config = dict(
    n_layer=9,
    n_head=3,
    positions='rope',
    rope_base=500000.0,
    init_std_qkv=0.051,
    lr_mult_o=2.0,
    lr_head=0.0119,
    doc_mask=True,
)
Each number is 200 + 40 x the weight over the matrix's rms, rounded and kept within 0 to 999. Layers, rows and columns count from 0.

# layer 4 MLP down, 96x768, rms 0.33, rows 68-95, columns 96-191
215,258,199,188,213,152,208,288,165,98,216,85,204,182,224,168,184,155,177,208,214,172,226,169,188,287,196,250,115,225,183,196,169,276,214,189,182,154,251,202,286,198,189,219,205,223,166,169,276,252,140,196,199,261,250,196,260,154,178,86,172,156,241,172,130,150,298,243,110,245,149,232,295,212,291,221,229,218,102,104,198,190,121,211,236,204,150,205,175,243,182,212,166,206,237,170
219,159,189,257,146,180,218,196,208,97,175,161,183,148,175,138,168,237,209,84,157,214,124,138,168,111,118,156,227,207,138,200,171,127,199,236,279,171,200,261,214,228,204,189,238,220,210,269,196,209,211,260,195,134,269,265,192,186,183,231,234,222,182,149,142,233,277,242,205,202,112,156,131,192,149,235,205,257,207,193,221,244,222,208,263,211,232,200,157,243,146,181,200,206,207,224
293,226,273,149,256,260,164,222,200,189,134,155,265,225,246,173,183,138,207,230,196,246,200,198,228,194,187,249,207,213,206,214,187,165,245,232,234,176,136,135,201,177,253,119,213,200,274,121,121,267,208,185,228,275,269,143,203,168,165,212,201,150,253,229,154,203,134,216,242,198,248,219,214,237,233,203,154,226,237,173,258,159,208,225,232,218,186,252,236,122,187,189,168,182,208,203
263,207,214,245,171,278,165,166,255,215,191,306,243,181,227,228,136,141,148,221,174,240,227,174,293,157,256,238,194,219,249,183,168,137,162,213,239,225,205,121,223,237,153,209,199,186,228,115,197,230,139,208,215,196,254,248,225,204,83,152,174,237,195,146,169,193,204,216,256,236,173,240,204,158,162,223,175,247,97,241,259,254,194,197,218,164,260,224,179,205,165,198,184,118,259,166
197,188,200,188,258,335,251,175,142,225,186,299,162,231,252,223,321,181,282,206,171,218,114,234,244,267,242,199,172,154,210,228,197,267,266,270,171,213,168,154,195,214,206,181,237,195,254,243,186,194,217,152,195,228,219,167,157,243,227,261,222,242,180,223,196,104,175,208,279,190,229,182,187,140,202,137,238,186,149,145,303,247,217,217,165,177,205,147,206,197,196,126,252,251,237,161
217,199,232,323,189,177,203,220,195,157,246,217,203,116,182,181,227,204,134,160,238,224,212,172,208,214,143,193,272,152,246,188,208,205,227,153,161,268,118,266,206,176,257,236,229,222,201,234,155,190,232,138,175,144,226,157,225,242,155,174,181,214,216,144,231,192,211,207,205,164,180,231,196,146,210,210,247,207,171,150,207,170,244,194,244,174,160,182,189,196,231,197,228,222,171,179
56,176,137,190,235,89,174,173,251,271,205,210,183,211,154,246,262,175,250,190,198,174,216,236,195,155,139,226,184,244,239,138,194,231,188,190,221,163,236,209,209,190,277,143,88,224,213,182,240,212,162,162,222,239,235,208,183,251,200,173,109,213,215,235,179,165,139,209,82,156,231,185,220,250,167,193,246,134,236,204,199,194,208,217,178,185,251,270,190,141,171,174,248,211,264,133
211,189,245,140,156,108,146,197,203,260,214,219,263,220,243,260,190,220,219,211,178,169,187,254,179,204,193,142,251,164,286,220,247,206,188,322,248,241,236,205,148,256,216,251,120,203,178,197,187,167,125,269,294,230,150,238,153,184,210,228,176,218,241,194,229,208,236,229,200,146,203,182,235,193,171,219,194,219,196,170,192,223,255,226,129,130,218,245,216,258,202,196,217,110,208,158
241,166,149,171,182,250,228,209,153,219,145,209,192,107,180,190,223,157,164,225,201,151,205,228,206,175,211,214,116,304,170,178,229,207,221,226,202,260,229,169,172,281,261,132,171,225,205,203,197,203,160,204,182,212,251,222,202,244,158,258,180,192,220,201,233,167,204,197,162,160,241,212,214,152,277,247,145,162,232,139,183,274,225,245,217,196,100,248,223,193,140,168,229,250,114,173
176,206,233,147,171,155,181,207,202,190,231,240,203,180,188,219,248,171,180,233,290,210,199,176,151,198,141,213,287,220,165,229,237,225,230,99,150,139,197,178,204,169,257,96,218,222,211,194,192,208,267,161,165,267,206,237,208,209,144,206,145,208,224,279,159,200,181,188,161,199,311,177,196,175,190,127,173,248,323,243,216,102,189,178,200,186,165,243,217,190,207,192,204,239,188,181
285,204,138,250,189,217,134,221,215,198,170,247,203,215,241,223,215,176,171,225,214,186,202,186,223,245,230,138,261,176,258,166,200,247,158,218,190,154,204,239,207,211,159,206,230,198,167,279,192,175,171,265,198,186,228,239,159,212,165,197,221,223,206,185,239,180,147,222,186,165,200,250,183,179,197,166,87,248,162,183,212,212,185,218,224,185,221,174,230,236,319,227,232,206,179,131
128,202,224,175,150,265,119,175,127,198,130,231,246,203,210,259,190,223,244,232,184,222,215,202,191,141,174,215,196,227,220,230,258,235,219,158,169,217,172,183,231,147,187,204,190,198,228,199,262,160,173,220,181,239,156,305,150,137,181,254,240,171,149,198,153,179,162,185,151,254,291,182,203,173,189,225,152,235,198,104,206,225,305,199,197,108,286,198,175,237,185,228,205,254,150,200
151,170,301,175,230,239,181,211,179,222,177,118,157,171,205,178,165,234,144,158,148,129,215,191,127,192,119,194,145,202,197,200,211,215,220,249,151,172,147,231,226,161,153,143,175,212,190,198,200,245,160,113,174,123,210,94,210,225,166,230,214,244,261,247,156,168,128,235,137,220,171,257,189,233,243,204,199,157,181,177,211,224,163,213,225,215,211,172,218,223,165,227,150,142,154,131
229,190,197,185,141,215,119,247,182,166,179,244,164,226,193,231,148,206,249,237,154,178,180,148,238,171,170,208,222,166,199,230,138,144,175,161,163,200,218,214,179,108,172,209,246,205,185,186,188,197,268,134,288,196,261,155,181,183,182,190,207,174,205,213,189,227,186,200,188,274,119,257,168,227,211,146,193,198,296,194,219,271,202,193,270,179,215,184,176,164,165,213,118,270,244,163
190,216,244,227,205,176,260,298,154,190,266,221,227,177,210,180,147,186,239,215,221,165,246,218,216,178,222,167,169,203,222,200,200,159,171,237,242,296,222,233,272,256,169,227,193,198,208,211,147,199,257,199,126,148,176,196,253,231,175,214,104,157,176,180,235,258,242,183,221,166,209,229,199,212,194,284,264,202,203,220,195,187,196,162,193,194,319,191,164,147,164,205,150,96,162,189
217,197,170,146,188,218,211,126,207,213,161,203,272,162,152,175,220,189,241,256,173,178,170,207,201,224,257,225,207,124,263,211,190,223,233,197,274,134,199,239,227,177,187,247,186,215,236,164,218,208,223,268,227,137,157,176,119,251,188,246,210,219,174,223,206,240,167,194,254,210,212,182,189,217,200,231,185,158,180,174,180,206,211,228,186,195,232,185,223,211,237,150,114,211,176,149
298,225,238,203,134,220,203,253,207,215,168,179,259,182,180,124,217,200,190,233,224,188,181,216,215,198,148,187,278,150,172,268,221,207,202,204,177,194,106,225,288,217,297,141,302,195,178,215,201,180,192,232,175,206,214,117,236,206,205,163,257,205,188,255,152,171,206,183,231,231,179,67,218,203,193,185,186,250,245,188,196,277,215,172,167,239,279,217,148,188,150,208,288,190,193,234
203,162,200,196,167,192,216,195,160,147,218,224,134,172,159,135,238,164,249,251,220,229,132,192,254,229,178,214,221,158,190,165,242,224,203,176,199,186,243,150,227,206,246,195,181,203,228,151,240,196,239,137,179,227,287,223,194,190,230,191,218,211,220,195,213,251,228,231,96,203,185,170,202,174,203,221,169,248,175,266,201,104,185,189,213,137,193,244,206,290,129,207,221,216,150,254
205,243,114,259,142,240,306,205,235,224,242,194,187,136,234,222,227,230,167,178,187,168,209,266,279,240,241,177,179,245,219,225,235,236,217,250,190,186,217,184,261,196,224,206,167,202,175,230,247,174,161,207,216,140,218,236,213,212,183,205,190,246,182,116,221,169,214,186,212,227,210,231,263,254,182,173,183,170,133,278,154,259,211,174,246,178,217,188,200,161,239,227,180,232,224,201
205,234,211,193,260,208,220,124,202,219,207,142,248,245,220,121,233,164,278,148,196,163,230,88,141,205,162,184,236,245,256,190,192,200,146,184,292,219,205,294,221,249,161,172,223,186,234,161,197,223,168,142,241,232,221,241,154,288,206,240,244,182,199,297,219,156,180,204,69,264,165,145,212,227,234,190,246,89,179,81,221,278,129,206,289,168,202,197,198,103,145,254,198,213,135,185
222,197,198,224,228,177,222,281,200,187,164,229,288,173,193,219,230,220,249,226,204,232,267,183,166,187,149,180,206,184,230,168,163,142,204,59,175,123,205,144,203,203,205,166,242,198,156,201,203,175,270,140,208,276,220,202,192,290,209,231,149,213,196,155,194,169,252,191,200,139,188,178,180,159,204,187,168,174,162,164,160,231,205,201,174,219,138,188,230,227,167,185,118,249,210,259
208,231,171,229,204,259,214,204,161,245,177,241,278,207,164,197,196,223,179,135,160,224,134,266,181,192,195,174,188,243,180,174,226,146,211,178,148,211,166,221,177,130,212,230,174,190,252,176,191,193,211,233,223,186,185,335,201,156,263,235,283,260,211,194,187,257,159,229,222,228,199,248,118,206,157,161,213,151,237,187,199,249,234,148,198,242,217,181,200,219,268,210,253,185,215,138
113,216,277,213,231,197,205,177,249,180,202,164,250,112,165,188,227,197,54,215,175,131,187,171,216,241,209,219,180,222,194,188,224,174,179,193,191,185,152,223,132,164,196,206,223,211,209,252,163,209,179,176,148,174,200,200,248,157,182,225,253,207,226,165,212,188,172,214,198,189,192,188,234,206,232,131,189,197,178,149,236,205,173,179,219,234,248,228,199,206,242,227,205,254,194,202
202,258,170,240,233,168,199,224,200,220,228,135,196,227,178,143,182,181,214,153,252,211,195,204,145,118,192,210,186,148,217,137,179,204,198,103,184,164,229,150,166,202,150,212,198,190,209,211,239,205,269,167,174,206,91,240,218,185,200,231,176,173,148,175,144,239,252,225,208,179,194,196,162,206,289,60,245,189,253,200,215,166,247,187,276,164,212,236,194,222,228,267,247,216,120,165
188,181,214,186,169,248,160,217,184,211,262,251,261,187,145,133,179,187,234,169,217,163,175,264,194,192,247,193,241,155,200,181,217,221,184,254,230,115,202,203,244,164,211,194,269,218,182,176,157,169,159,204,218,235,204,228,210,201,243,165,241,230,203,230,161,132,176,236,252,152,272,193,267,187,196,184,189,240,274,237,126,225,252,167,198,173,151,184,218,177,135,131,99,241,183,223
175,173,164,144,207,257,213,194,168,225,163,177,201,157,249,137,261,231,131,201,255,257,189,227,225,180,287,210,248,265,241,167,148,229,160,224,192,313,200,219,195,220,159,243,163,167,160,228,261,157,186,250,267,183,240,183,202,129,146,217,259,128,160,154,217,167,172,158,216,238,198,162,204,222,220,249,217,211,225,161,132,219,233,176,233,191,210,207,205,241,203,188,181,210,279,207
193,201,183,317,227,196,230,173,205,232,153,203,170,174,185,136,254,237,170,238,149,242,159,167,137,244,225,210,104,136,208,218,202,265,224,278,237,214,127,199,245,271,205,163,154,223,217,174,249,246,233,180,236,151,162,172,217,204,164,224,223,188,233,107,243,174,208,220,249,264,249,223,210,227,156,164,251,229,182,159,170,178,284,204,190,202,154,166,259,229,203,226,188,187,187,223
219,199,239,161,230,197,194,171,230,244,248,256,170,234,94,252,219,251,201,216,228,206,198,267,183,247,278,175,234,189,142,261,161,172,219,189,165,175,219,180,175,196,85,203,277,161,229,261,182,250,263,177,244,242,199,293,191,261,231,200,197,278,168,251,206,191,201,176,268,167,265,258,167,209,217,199,212,215,216,247,250,268,199,227,156,232,170,174,203,248,234,155,264,237,214,165